{
  "n_layer": 16,
  "d_model": 64,
  "n_head": 2,
  "n_kv_head": 2,
  "head_dim": 32,
  "d_mlp": 384,
  "vocab_size": 796,
  "activation": "tanh_gelu",
  "norm": "layernorm",
  "norm_place": "pre",
  "norm_eps": 1e-05,
  "positions": "learned",
  "qk_norm": false,
  "attn_scale": 0.177,
  "bias": "all",
  "tie_embeddings": false,
  "parallel_block": false,
  "init": "uniform",
  "init_std_qkv": 0.0663,
  "init_std_o": 0.0,
  "init_std_up": 0.0663,
  "init_std_down": 0.0,
  "optimizer": "soap_variant",
  "lr": 0.00983,
  "beta1": 0.95,
  "beta2": 0.95,
  "weight_decay": 0.0095,
  "lr_head": 0.011,
  "grad_clip": 0.5,
  "warmup_steps": 200,
  "schedule": "wsd",
  "decay_fraction": 0.692,
  "decay_shape": "cos",
  "final_lr_fraction": 0.0,
  "batch_tokens": 16384,
  "seq_len": 256,
  "doc_mask": true,
  "train_tokens": 115700000,
  "steps": 7062,
  "dataset": "wikipedia_en"
}
Each number is 200 + 40 x the weight over the matrix's rms, rounded and kept within 0 to 999. Layers, rows and columns count from 0.

# up: layer 5 MLP up, 384x64, rms 0.605, rows 320-372, columns 0-63
# down: layer 5 MLP down (transposed), 384x64, rms 0.546, rows 320-371, columns 0-63
up320,203,209,201,206,308,228,200,122,159,235,221,193,198,163,198,190,172,189,206,164,225,226,210,206,197,163,226,178,156,167,191,161,188,224,219,214,239,145,162,191,161,177,204,176,248,187,215,172,112,198,190,194,143,162,207,228,279,219,188,222,171,133,188,264
down320,249,145,252,146,243,140,297,170,151,190,226,151,241,179,191,217,189,253,259,238,171,181,202,263,293,171,223,87,176,170,206,141,266,169,248,153,181,216,204,295,169,230,222,81,191,282,202,188,166,197,243,181,215,144,288,289,205,252,174,214,229,171,316,304
up321,211,240,279,223,188,215,187,223,242,170,257,186,211,218,175,175,165,223,124,182,249,189,128,245,164,225,216,150,234,213,264,184,187,256,159,152,237,114,193,158,190,222,218,143,168,228,163,171,257,305,162,161,214,163,181,287,153,234,263,147,229,182,168,168
down321,172,100,253,234,204,244,200,159,248,218,143,134,153,178,270,230,239,177,172,168,196,259,224,254,146,244,180,205,173,204,163,171,176,223,104,283,180,209,195,221,224,180,182,232,159,195,158,156,171,230,195,199,188,114,170,184,190,169,184,106,175,247,139,181
up322,182,158,218,164,234,220,181,199,197,170,276,272,210,159,196,225,308,238,145,188,192,96,145,201,161,192,282,228,199,230,253,180,143,206,213,155,183,101,333,262,150,227,149,135,219,185,158,261,232,146,140,252,141,172,256,202,228,164,150,144,261,164,133,200
down322,180,271,120,252,137,205,162,214,348,192,186,214,212,273,162,223,178,195,206,198,204,272,188,200,246,229,208,274,240,261,141,235,243,203,250,201,250,241,171,196,265,181,243,252,204,192,214,292,131,237,301,177,212,168,224,187,140,194,256,234,153,204,265,203
up323,140,195,199,165,277,237,152,280,172,204,202,174,217,180,139,211,228,210,191,224,195,179,270,173,144,168,286,160,221,237,216,233,225,150,245,179,233,89,172,226,229,174,228,140,172,217,106,283,244,207,226,218,288,180,200,192,217,227,217,176,218,243,240,231
down323,204,144,156,267,222,192,252,145,225,188,217,202,158,227,265,191,188,213,277,177,295,212,199,222,131,207,232,216,175,233,233,104,129,203,156,144,220,162,245,194,212,266,245,240,215,165,175,195,171,218,215,231,247,231,183,246,273,143,261,148,245,226,215,191
up324,176,188,201,200,227,174,273,206,207,187,257,231,167,261,252,256,268,133,169,174,258,87,184,270,205,199,212,207,125,225,226,186,189,172,151,163,154,212,236,168,194,214,282,232,224,199,175,207,240,175,128,158,187,170,179,245,266,125,226,194,196,230,220,166
down324,229,201,194,206,217,255,144,181,193,249,180,219,159,201,201,257,220,190,170,185,177,226,138,216,165,224,115,186,231,205,168,175,199,179,244,268,159,166,183,234,238,269,196,180,202,124,227,151,154,226,229,202,161,185,212,212,181,212,84,295,217,152,232,236
up325,239,179,186,205,183,177,212,208,173,175,274,124,203,236,129,194,120,226,191,189,204,187,246,223,163,223,159,209,243,261,191,161,193,217,265,278,208,239,136,244,210,182,230,198,234,192,183,174,153,154,241,244,212,172,251,252,257,155,237,226,146,240,212,218
down325,211,187,200,190,247,225,150,225,145,253,220,232,213,191,226,163,214,149,179,169,260,162,191,184,208,266,223,163,220,157,221,195,215,117,228,205,198,239,238,165,204,257,199,185,228,184,185,251,257,177,192,122,203,229,231,237,166,198,167,178,222,144,183,209
up326,204,240,193,165,306,181,192,203,195,205,217,237,209,132,211,245,239,114,166,204,185,179,197,264,239,230,162,243,213,164,154,145,177,162,209,124,167,199,203,164,158,263,232,199,141,168,219,186,171,182,163,142,190,205,249,234,164,131,116,226,128,205,302,219
down326,161,206,155,197,257,188,194,237,149,241,172,233,227,214,180,206,172,187,248,181,212,278,171,248,205,247,200,186,219,141,164,151,219,205,206,225,142,171,192,221,240,148,179,220,231,218,203,199,159,198,294,269,213,238,192,231,166,241,189,149,154,195,156,227
up327,201,133,188,223,180,207,200,215,120,189,65,257,119,221,191,211,242,195,208,200,248,208,301,142,225,236,251,309,173,157,207,170,212,146,232,228,164,144,222,251,197,255,293,206,145,197,196,259,217,206,140,230,139,193,172,12,230,190,215,116,176,181,185,107
down327,145,230,238,152,153,255,175,189,178,237,265,244,346,280,188,167,208,219,234,181,169,193,211,183,213,217,150,247,236,180,287,169,201,221,234,129,213,194,113,216,140,254,233,100,243,271,156,171,231,247,219,152,244,236,232,265,232,206,162,250,209,240,188,131
up328,167,209,282,178,224,287,207,223,218,214,234,214,204,170,220,225,268,177,184,122,217,184,234,167,130,171,193,191,299,117,234,206,182,196,268,209,189,187,181,192,206,214,246,191,226,201,191,196,200,240,207,229,242,241,260,162,273,160,162,129,164,213,198,133
down328,229,161,153,199,255,163,213,207,153,201,188,232,176,193,154,230,162,222,211,184,239,223,214,223,230,198,181,243,207,226,239,202,287,209,174,189,230,211,213,137,189,141,168,225,171,210,202,161,248,138,230,189,161,282,134,197,213,232,162,226,258,146,150,203
up329,231,224,177,189,200,209,318,208,221,136,170,211,202,207,258,210,206,211,205,229,199,229,206,152,187,184,127,280,258,264,193,172,243,226,203,188,202,200,233,123,105,181,251,181,166,229,213,126,243,184,263,191,177,181,160,184,193,153,219,148,172,147,189,182
down329,203,131,228,217,223,254,183,211,158,213,159,224,180,159,206,221,165,196,266,212,168,223,199,268,229,202,207,250,240,119,185,190,161,215,282,153,161,185,252,258,237,239,211,165,196,197,220,181,187,94,184,232,198,240,134,155,205,265,130,298,209,199,196,236
up330,216,245,222,199,239,273,233,225,143,108,133,169,203,266,189,224,238,192,215,147,201,206,244,158,187,160,230,259,87,135,196,163,258,173,180,138,214,217,185,256,209,189,173,119,123,190,190,259,200,196,222,117,189,294,177,144,147,145,204,202,131,178,263,212
down330,126,221,204,289,144,205,242,143,200,207,258,270,234,156,156,209,162,185,272,99,150,202,111,158,303,209,186,203,254,244,255,144,179,254,218,195,185,238,181,174,215,162,216,234,164,274,197,154,179,207,244,265,147,140,176,258,258,278,207,180,205,226,192,225
up331,261,165,196,214,200,184,284,144,177,191,215,181,181,212,154,229,207,181,183,201,195,243,229,173,244,203,206,206,210,224,260,202,210,179,212,185,122,159,232,158,166,187,183,171,159,294,204,154,241,217,221,169,194,218,192,225,228,208,215,185,221,222,147,176
down331,150,225,169,223,211,187,190,243,187,201,225,183,289,250,221,180,205,165,217,172,222,167,182,288,212,211,215,228,211,152,192,219,167,167,208,156,208,189,152,225,233,180,234,201,183,165,234,216,200,183,218,238,260,167,233,221,141,221,187,238,246,192,203,202
up332,214,240,190,244,179,162,163,154,215,188,248,165,179,128,247,146,249,159,167,182,230,235,274,274,204,188,215,241,218,247,223,169,216,185,177,201,181,189,192,193,164,245,204,204,221,108,179,213,205,188,252,207,137,163,150,244,198,257,173,170,142,224,198,195
down332,168,227,196,178,152,158,167,203,171,124,246,154,188,233,176,187,182,221,224,206,182,257,208,177,186,243,208,162,212,145,195,229,205,189,185,210,157,233,179,163,159,209,219,193,136,245,266,200,158,158,133,146,227,176,240,187,224,157,254,169,226,263,291,219
up333,210,199,216,167,179,203,209,227,173,177,166,193,187,197,250,219,208,239,190,211,180,161,226,197,186,198,162,194,166,206,136,226,202,197,205,179,162,209,230,199,209,216,179,245,189,225,160,223,169,166,232,189,195,239,221,158,192,140,203,247,196,202,211,211
down333,192,194,149,172,181,184,258,182,217,137,173,214,179,194,229,220,210,192,182,233,243,123,221,211,144,120,256,191,178,209,201,246,202,121,205,179,209,249,282,199,183,176,188,233,134,212,210,223,182,161,269,207,217,241,171,159,222,142,218,265,227,276,224,208
up334,210,181,171,228,173,206,234,164,199,209,219,160,174,193,185,216,205,185,232,191,188,213,193,158,173,218,145,217,194,191,212,192,176,294,164,260,186,183,218,239,180,226,202,195,143,268,230,178,156,193,226,189,248,242,261,218,257,204,195,237,128,188,238,248
down334,227,208,227,202,227,177,200,199,180,237,145,170,229,241,261,204,177,234,202,238,225,223,195,228,247,203,251,203,200,214,191,181,213,171,195,188,186,181,209,191,213,191,329,208,226,140,177,248,174,213,165,195,182,173,174,187,205,196,159,222,215,208,165,185
up335,209,161,129,212,160,190,189,176,256,173,195,214,136,300,259,177,172,230,170,188,130,213,228,237,246,138,162,187,180,173,171,258,175,233,239,202,186,208,167,167,141,237,260,225,216,197,113,202,158,184,177,206,195,268,246,225,281,216,188,216,110,217,250,177
down335,269,211,241,267,237,209,310,172,209,207,183,210,189,164,226,215,230,138,169,200,199,161,185,226,275,238,195,187,190,218,199,257,212,192,155,252,209,235,199,147,250,275,200,194,196,157,275,203,171,199,251,183,175,254,230,178,152,140,220,121,167,189,145,254
up336,189,277,245,194,261,208,234,215,214,203,198,215,169,171,185,232,235,160,197,155,242,191,211,213,211,125,221,153,139,191,219,217,244,155,160,162,255,202,202,204,194,142,193,183,189,205,198,229,232,207,172,216,216,222,183,192,229,217,222,189,177,208,189,204
down336,249,214,253,183,90,143,245,164,297,134,162,185,245,218,224,181,236,235,185,150,171,235,166,170,153,239,167,260,239,210,206,115,196,209,181,221,143,160,193,171,95,199,163,255,245,209,240,185,113,147,223,144,149,204,282,179,184,163,215,227,173,252,205,239
up337,183,174,198,199,133,168,154,186,210,180,151,199,183,219,152,189,170,224,207,214,179,267,224,235,189,170,205,246,165,236,203,210,188,202,170,124,206,248,202,227,177,168,155,243,171,219,214,219,222,205,162,218,204,180,239,249,268,230,219,204,237,253,207,217
down337,174,186,271,220,167,185,204,249,235,259,171,176,193,202,196,201,162,161,186,232,134,226,169,195,173,229,268,251,267,211,207,224,177,202,185,144,220,221,201,211,236,186,191,167,227,133,175,142,245,225,137,278,207,207,253,166,143,209,227,238,194,198,166,196
up338,177,216,190,177,198,200,174,209,193,188,196,188,173,237,193,195,219,225,215,196,211,189,186,164,186,163,207,241,227,172,226,217,190,212,214,278,194,168,145,182,248,185,198,215,283,247,222,211,226,178,198,182,224,179,191,205,207,221,238,197,201,188,187,175
down338,226,218,193,196,198,217,216,146,169,189,152,192,173,191,205,176,217,277,218,199,212,155,186,260,184,190,231,216,225,191,236,215,181,242,200,219,235,198,197,265,166,203,247,260,203,173,154,227,205,182,202,178,258,194,187,218,187,184,218,212,161,224,188,115
up339,211,180,202,243,201,203,188,199,223,166,223,203,160,113,182,171,118,160,143,197,233,219,125,199,223,240,185,255,233,272,200,147,177,214,268,238,232,182,220,255,222,183,151,172,184,246,225,144,194,242,192,198,167,185,248,218,284,243,292,149,147,184,199,240
down339,132,213,232,125,241,149,201,216,233,184,177,211,216,191,192,223,152,177,189,236,208,180,264,166,228,134,180,126,163,122,209,254,183,215,319,237,188,249,206,183,214,240,235,183,226,222,178,227,235,203,173,253,193,133,210,184,300,186,208,126,198,221,222,229
up340,213,159,289,169,182,175,187,262,162,172,203,226,196,217,208,227,98,233,225,247,241,170,219,251,134,251,166,224,259,178,193,147,205,221,246,177,231,190,243,155,194,121,234,142,231,219,166,226,172,142,149,193,256,258,170,186,169,223,232,269,198,176,210,177
down340,177,216,216,232,187,170,174,164,84,174,162,183,150,148,192,140,174,281,252,241,273,160,188,163,228,219,190,218,217,150,187,202,201,149,179,210,174,205,182,183,143,218,236,190,201,206,115,243,238,223,195,226,213,198,233,221,133,215,147,171,273,238,189,175
up341,197,208,204,140,201,194,324,180,237,174,148,177,147,160,229,240,252,137,137,206,239,153,244,194,223,184,192,194,110,180,241,172,94,199,256,103,128,185,113,246,222,256,143,190,132,242,333,248,173,125,233,139,220,207,206,305,145,227,199,216,231,249,182,219
down341,218,235,137,241,256,163,106,180,241,252,184,243,134,134,191,226,198,292,190,150,244,157,146,220,218,174,190,142,227,196,163,157,203,228,176,270,287,190,212,215,176,231,258,272,260,167,118,206,176,204,179,236,160,235,184,90,232,218,237,266,262,211,219,272
up342,197,236,244,165,193,187,209,212,184,233,163,156,185,228,181,239,184,147,136,201,145,161,181,171,177,237,230,225,178,224,235,190,232,197,228,160,199,157,192,244,190,262,151,202,226,188,222,230,226,244,178,213,203,252,188,222,251,216,205,173,164,180,193,195
down342,215,169,218,173,229,200,181,201,183,166,150,225,237,242,167,224,221,216,243,213,171,151,262,165,156,166,200,196,192,214,273,182,211,196,225,186,206,214,199,249,197,163,173,157,184,255,168,233,201,228,175,170,147,219,206,221,144,147,183,181,126,180,252,228
up343,192,210,204,245,270,201,203,164,204,204,225,189,207,196,206,234,188,198,200,208,239,228,206,233,221,202,216,186,181,122,132,186,187,262,190,119,169,173,192,176,208,207,148,159,204,213,193,171,220,220,186,274,201,159,178,187,221,225,201,211,191,202,179,233
down343,180,215,198,149,227,231,251,221,148,204,191,202,248,174,185,216,208,198,236,197,213,235,165,195,164,183,189,168,215,219,197,197,204,167,171,205,230,150,167,218,206,215,192,220,193,133,199,217,206,202,179,157,207,206,210,220,196,238,206,203,128,194,268,225
up344,250,296,132,172,133,197,215,144,214,190,182,189,196,222,180,197,179,83,216,225,185,238,220,163,239,177,213,229,105,176,182,220,111,220,184,132,199,276,217,225,218,219,234,182,149,200,162,248,202,195,247,231,246,224,291,164,278,158,254,177,148,188,210,180
down344,213,233,244,154,190,145,214,137,140,146,185,164,143,132,191,210,145,211,122,214,185,252,278,232,242,137,287,214,206,305,248,235,148,218,160,201,245,184,301,224,220,182,171,245,167,218,186,130,209,212,254,131,201,184,260,179,217,173,223,241,205,268,220,207
up345,221,181,196,199,183,196,199,170,212,144,215,185,229,213,193,200,188,209,179,178,215,201,224,231,203,208,201,192,223,193,183,185,184,189,192,196,204,200,207,178,158,229,218,227,233,189,164,194,194,209,246,207,207,177,207,179,196,173,223,187,165,220,251,200
down345,221,182,178,184,215,178,212,121,193,209,197,223,140,191,217,225,243,200,182,157,191,214,182,191,193,194,198,189,210,180,212,221,215,205,236,187,248,189,174,204,199,189,207,204,230,216,208,193,204,176,157,197,193,192,184,181,189,195,203,160,135,195,210,199
up346,262,218,304,221,215,287,169,157,147,167,152,285,178,179,250,66,259,274,161,201,195,147,242,231,177,162,287,180,115,178,284,185,141,215,249,195,207,237,166,241,274,290,171,173,204,144,112,213,111,165,159,237,168,268,171,184,239,188,220,180,190,246,195,210
down346,190,140,158,213,171,257,249,165,208,260,167,220,131,133,171,284,122,194,206,179,184,224,208,228,204,193,252,221,220,149,0,166,196,275,262,205,206,86,178,234,200,95,70,132,235,155,198,198,192,149,239,202,272,210,161,229,223,272,116,180,182,171,203,237
up347,214,210,207,202,126,239,252,203,162,218,150,202,178,214,99,219,158,219,146,207,178,244,155,119,159,210,219,200,178,287,201,173,183,206,184,216,223,255,176,127,209,194,222,236,166,223,240,191,206,215,201,280,204,272,201,191,220,247,201,155,244,207,146,196
down347,149,286,153,169,146,172,241,191,158,187,186,194,143,222,215,212,192,242,229,229,214,132,230,186,235,148,161,232,129,220,178,171,201,200,227,217,161,263,244,177,216,209,198,244,220,230,261,186,175,230,227,193,231,215,186,241,180,198,222,207,241,148,170,174
up348,202,189,231,247,195,213,147,228,170,222,194,241,159,189,207,185,226,210,172,182,187,268,212,267,222,226,156,168,202,122,216,202,236,161,221,219,191,251,273,223,166,215,195,217,184,154,176,220,184,163,192,200,221,159,189,234,206,173,216,253,178,203,230,236
down348,233,204,174,188,199,170,234,188,184,201,304,233,144,154,208,186,250,231,145,207,216,191,227,214,175,219,201,164,142,227,193,209,223,168,201,198,236,194,196,230,181,250,236,226,193,186,218,188,208,193,220,205,227,179,135,208,275,187,236,202,186,165,250,249
up349,199,215,242,156,219,190,209,153,152,174,204,213,183,227,288,231,182,158,188,235,175,176,249,246,314,209,179,151,161,285,257,168,207,191,116,183,236,197,210,130,180,201,219,241,204,198,208,195,185,270,146,215,208,171,273,194,214,177,277,220,208,164,211,147
down349,211,163,169,180,196,163,218,268,118,270,145,215,157,182,203,216,279,199,198,193,222,241,205,190,183,160,225,174,258,253,268,232,168,236,189,263,222,168,209,185,221,236,238,239,160,172,195,166,229,266,159,188,190,165,237,227,257,171,186,235,237,288,197,211
up350,220,181,218,139,151,144,190,276,198,236,208,178,139,202,128,161,173,226,93,193,241,275,247,231,152,174,228,225,205,174,210,179,209,227,238,188,251,256,197,171,247,142,207,226,230,201,149,158,139,222,210,200,217,174,223,179,206,269,186,279,192,278,153,207
down350,132,223,220,309,213,189,168,239,211,176,229,152,154,192,224,263,202,154,175,184,213,160,243,262,275,184,184,250,212,233,238,237,178,175,172,112,267,253,146,147,166,244,282,204,157,229,210,221,213,214,250,206,182,212,191,195,213,249,210,218,216,262,200,201
up351,318,239,239,173,300,210,179,150,156,236,193,186,154,219,234,209,200,224,136,189,196,193,189,193,227,220,199,199,252,157,166,173,236,300,243,245,214,172,201,148,75,245,201,185,226,190,200,165,229,231,275,151,258,193,192,232,176,186,199,199,167,231,173,162
down351,148,208,171,218,209,239,181,256,197,221,286,253,203,183,226,221,213,187,221,220,188,203,228,172,168,154,279,156,143,203,214,245,302,229,235,169,209,217,182,140,192,171,78,150,207,172,170,211,139,228,228,249,208,154,174,187,231,227,189,155,172,190,123,279
up352,161,185,154,216,138,208,204,150,198,242,218,199,148,209,160,192,186,163,140,153,282,258,207,252,214,167,151,256,154,297,253,174,163,183,220,263,148,157,157,171,193,196,218,260,160,204,194,187,195,225,180,172,197,227,193,284,206,174,241,206,174,238,208,179
down352,191,268,192,178,157,205,187,230,287,181,169,258,210,166,185,200,252,211,153,114,206,138,193,224,179,146,228,192,116,152,227,254,221,159,210,230,181,161,212,218,230,191,150,212,244,219,178,188,183,231,191,190,154,180,152,202,175,210,163,167,161,185,141,208
up353,285,193,192,220,153,192,197,259,285,144,133,153,251,218,126,194,193,172,205,195,209,198,175,241,187,190,280,229,101,180,237,219,198,267,200,141,145,290,321,185,181,173,219,224,115,262,294,207,229,172,127,220,219,177,109,151,256,269,227,206,213,216,185,156
down353,256,167,197,245,273,240,264,191,182,285,190,115,247,248,241,285,149,173,167,197,252,218,205,202,191,162,108,183,223,161,254,266,257,125,163,287,179,265,138,191,197,210,151,211,181,229,199,152,289,125,209,236,218,218,279,206,187,219,158,169,212,144,251,184
up354,210,193,256,167,181,135,206,241,210,199,204,227,135,179,225,193,215,157,161,303,149,297,279,155,238,149,158,196,215,214,249,241,162,129,127,142,192,152,141,69,251,98,256,194,224,116,229,250,269,246,233,162,260,195,245,139,239,241,190,206,261,233,177,184
down354,231,142,205,205,255,172,211,184,277,259,197,206,188,230,152,216,181,194,199,247,160,97,191,183,118,112,151,184,184,193,200,94,116,273,262,306,233,215,190,183,188,194,195,239,223,181,146,232,211,204,72,149,159,177,185,218,179,124,233,182,174,173,266,181
up355,224,249,218,204,195,198,216,200,244,212,186,293,159,120,229,277,139,191,283,248,228,217,206,163,232,181,155,259,260,235,173,207,217,208,251,160,151,157,202,168,196,220,137,250,230,236,188,156,103,269,179,222,213,269,174,168,252,223,207,168,112,182,197,161
down355,210,176,236,241,247,176,199,147,248,131,210,263,204,259,132,230,204,202,117,216,153,190,170,263,156,206,214,238,153,209,140,216,248,205,151,203,183,147,180,224,171,209,246,164,162,216,144,218,293,146,219,226,155,144,220,165,206,251,205,233,132,186,112,207
up356,188,198,223,206,246,211,168,205,239,208,202,196,201,219,216,193,209,190,178,198,177,214,228,177,229,165,178,220,184,188,153,232,188,237,199,192,207,189,208,184,222,188,211,212,221,205,240,233,223,194,190,186,191,200,183,191,199,219,229,181,175,194,194,187
down356,208,161,182,188,162,221,180,173,188,188,209,202,175,164,221,203,159,177,200,203,194,170,179,163,169,221,204,188,232,196,239,220,192,193,237,159,158,194,174,232,192,179,179,193,156,182,187,156,181,244,167,188,230,189,170,185,159,204,171,197,181,237,170,195
up357,248,178,219,162,179,165,178,209,245,197,199,182,252,160,182,163,199,265,214,202,209,191,240,214,205,195,192,194,222,196,243,213,152,137,198,192,203,137,238,194,197,176,190,191,221,188,204,224,253,192,179,234,258,172,222,194,218,235,171,188,195,172,186,140
down357,188,183,228,152,209,182,155,188,163,176,151,195,172,171,310,190,193,218,201,183,200,155,197,129,213,218,150,231,208,198,223,224,167,191,181,178,188,185,160,222,205,228,230,226,240,197,181,187,219,165,190,175,215,146,186,206,207,157,169,245,158,194,197,196
up358,190,202,234,237,229,46,177,198,184,280,174,153,181,167,279,210,285,168,235,180,167,187,237,185,190,302,134,196,251,216,233,54,192,203,170,171,178,206,188,144,181,127,244,135,278,73,291,260,200,187,232,262,237,212,146,253,297,138,219,268,166,132,188,169
down358,138,153,198,312,255,149,189,242,323,252,191,121,208,137,127,318,212,143,265,40,164,175,181,230,284,268,231,172,115,262,151,175,143,186,122,85,243,180,218,262,200,202,235,80,201,164,175,170,144,277,220,200,192,287,160,232,214,295,253,209,215,136,199,192
up359,178,200,247,126,235,167,145,216,230,225,158,164,100,233,250,171,168,212,240,294,157,174,184,202,223,133,287,189,168,242,192,294,226,168,175,224,145,160,174,179,191,186,191,176,179,233,198,198,281,278,183,288,224,187,179,170,316,200,240,158,140,266,229,189
down359,233,165,109,191,213,203,233,234,194,239,203,181,222,263,150,201,183,225,140,152,191,223,197,258,235,281,190,124,208,161,170,177,202,301,280,216,212,208,287,169,185,133,218,172,261,175,213,243,179,186,126,199,189,213,165,271,171,167,256,228,231,150,206,215
up360,245,175,284,150,158,180,246,281,70,151,212,254,256,201,196,259,195,218,172,306,217,119,123,188,213,200,165,155,179,245,171,165,291,202,193,250,190,239,176,188,216,201,232,242,131,206,145,169,181,147,197,177,176,209,227,252,188,134,274,206,187,267,180,182
down360,195,239,158,197,106,254,272,219,214,162,271,207,184,251,202,160,238,211,267,88,231,230,209,117,190,180,219,251,201,209,218,299,206,175,115,164,169,246,198,160,201,167,158,75,286,141,166,241,174,158,197,192,159,253,196,165,188,168,163,261,184,231,182,141
up361,175,218,233,235,207,165,204,153,285,148,196,133,222,300,191,220,170,164,231,172,241,209,182,206,241,173,245,211,125,249,215,215,185,191,183,219,165,251,171,185,164,183,131,169,173,193,182,190,144,175,172,219,198,281,216,197,172,219,200,210,140,347,221,233
down361,201,186,209,226,114,234,215,222,219,249,183,183,217,133,222,170,225,195,145,190,207,229,203,216,218,246,201,184,298,140,215,184,252,217,201,203,175,197,198,170,233,159,171,210,268,207,193,218,188,227,202,169,270,256,224,268,244,205,218,195,239,109,202,188
up362,226,219,212,224,180,201,196,193,198,245,244,213,201,191,173,139,193,201,178,214,226,182,226,259,161,226,219,223,206,192,215,176,181,197,161,186,219,256,202,197,224,149,189,195,219,207,126,200,225,186,203,229,166,215,235,184,273,200,201,224,195,162,230,203
down362,199,194,173,193,194,182,173,170,145,219,228,196,174,222,216,205,230,211,178,222,202,194,183,136,209,249,164,172,200,216,245,219,265,195,238,144,240,254,184,250,239,180,225,182,209,187,207,248,197,211,150,216,174,199,186,163,190,176,187,239,216,207,202,221
up363,195,222,167,193,256,153,194,161,236,157,130,203,223,233,213,191,277,193,70,231,154,193,232,218,153,211,252,214,246,204,248,139,275,287,269,263,259,84,172,158,158,235,268,111,201,255,211,190,172,242,235,216,206,82,206,165,134,215,148,183,181,178,202,250
down363,239,147,221,215,262,246,213,184,126,201,249,219,177,234,136,234,155,229,223,231,258,159,183,223,257,180,128,166,159,250,186,191,197,181,135,202,181,254,211,189,214,197,78,202,195,143,182,142,293,158,152,232,174,274,151,206,205,243,202,246,269,177,155,211
up364,176,150,221,190,183,159,188,231,228,209,223,204,176,187,133,215,188,206,210,183,199,200,169,167,175,167,229,207,239,218,164,202,201,219,197,214,200,179,155,228,245,206,224,246,203,220,212,194,228,174,225,180,174,142,211,262,212,162,188,212,192,180,197,204
down364,203,269,202,236,141,229,199,201,205,217,176,137,144,217,180,196,216,213,150,159,171,205,199,131,183,215,201,199,233,194,177,190,226,230,195,138,218,125,230,191,264,191,204,209,205,191,229,234,139,125,205,147,240,154,163,185,255,138,174,262,214,190,180,179
up365,231,172,193,211,171,164,213,234,179,184,227,238,196,183,188,213,171,222,175,195,193,200,213,207,162,214,207,223,237,241,202,218,194,177,176,205,210,148,231,185,159,217,226,218,193,228,175,247,152,181,164,207,159,207,174,213,224,163,176,189,184,183,179,196
down365,230,211,272,186,187,232,214,254,223,112,188,203,203,178,204,188,259,254,132,228,237,145,147,167,205,177,227,188,189,219,213,189,232,128,232,219,206,202,190,227,205,170,211,203,142,248,166,225,196,204,197,211,170,213,201,225,197,180,195,236,146,210,177,192
up366,244,168,211,223,155,230,167,258,176,131,150,198,166,223,201,131,192,250,147,173,157,251,194,173,182,247,184,223,225,169,126,261,207,183,187,257,249,164,126,344,203,202,177,169,259,224,144,141,277,233,250,245,180,237,187,203,203,192,215,232,177,108,190,199
down366,192,208,187,222,203,244,181,240,224,98,195,164,183,180,243,249,128,216,215,217,226,216,182,187,245,206,207,173,166,123,173,241,138,202,149,208,221,255,190,243,204,179,157,225,171,104,130,177,186,189,155,194,251,207,164,221,139,214,243,234,250,116,200,241
up367,121,131,166,161,198,144,257,275,169,126,155,215,200,232,207,194,213,203,200,210,211,74,255,148,140,205,228,186,144,183,139,166,212,195,229,188,146,195,308,263,179,201,302,180,302,207,212,275,205,145,254,130,226,169,155,142,235,155,164,231,178,177,241,242
down367,251,247,200,154,170,187,243,206,190,195,146,159,154,151,252,186,117,213,167,224,218,273,204,217,198,120,156,233,206,162,192,155,172,213,224,219,205,131,127,252,200,190,214,216,171,233,207,139,217,164,245,337,168,245,254,163,261,255,296,201,220,188,226,177
up368,265,184,213,115,165,152,156,289,188,139,190,191,179,244,122,222,195,219,206,201,216,227,205,194,183,183,210,134,199,197,167,169,262,137,188,169,135,186,204,304,231,276,132,210,147,209,160,247,227,192,293,190,167,232,115,188,238,225,186,221,165,257,224,260
down368,229,242,185,159,208,186,248,193,201,248,131,197,189,196,183,145,215,138,262,116,167,190,177,261,212,188,236,201,230,222,238,199,214,201,268,214,259,146,229,265,299,134,164,210,265,197,140,174,220,211,134,187,289,173,253,278,215,246,134,165,258,223,197,213
up369,200,149,229,263,241,253,207,202,163,190,165,180,241,121,271,156,196,199,193,226,211,181,232,198,189,261,250,240,151,221,205,172,210,204,241,176,209,159,196,166,191,243,258,223,173,196,182,241,162,191,184,198,132,186,254,204,175,191,171,190,220,151,224,248
down369,228,192,257,209,198,215,180,166,176,233,183,175,198,213,222,222,192,167,150,218,199,176,177,242,224,169,174,227,264,199,188,220,215,178,179,140,210,160,162,183,195,131,188,191,224,208,243,247,209,143,169,190,191,172,172,205,149,180,171,231,144,123,167,196
up370,147,186,316,218,192,214,228,208,257,203,161,214,158,218,244,258,148,144,149,182,214,195,142,157,205,238,124,221,224,186,165,158,197,162,206,101,240,192,213,204,199,252,228,198,206,203,158,224,175,175,180,234,216,225,182,208,149,256,195,212,252,166,237,205
down370,189,159,160,239,228,234,207,238,234,159,173,178,163,232,236,177,153,152,197,126,195,211,117,273,179,232,170,160,154,283,263,204,175,171,256,179,168,213,301,125,216,154,139,225,134,255,205,175,226,194,146,127,232,268,226,166,179,207,237,301,147,199,272,208
up371,206,288,218,147,172,181,106,187,220,182,119,211,244,211,152,218,153,243,211,233,167,226,194,188,204,173,257,217,227,262,169,194,164,264,228,163,245,148,147,177,294,153,182,176,147,270,176,157,204,333,197,220,288,179,228,219,186,254,205,224,156,152,221,201
down371,213,201,175,175,273,151,175,202,136,160,179,200,131,146,255,144,233,197,133,309,157,180,170,164,231,195,154,250,170,238,275,230,282,221,220,260,171,175,214,153,130,288,218,189,201,143,173,199,224,231,238,138,268,195,242,196,252,232,182,189,268,204,212,287
up372,216,186,246,206,180,162,187,176,206,213,190,138,231,161,205,264,199,177,222,242,104,168,221,174,186,218,253,186,202,202,234,175,140,220,247,214,245,158,172,110,251,176,209,197,204,160,227,204,267,222,227,226,226,189,196,199,238,185,171,253,169,228,225,181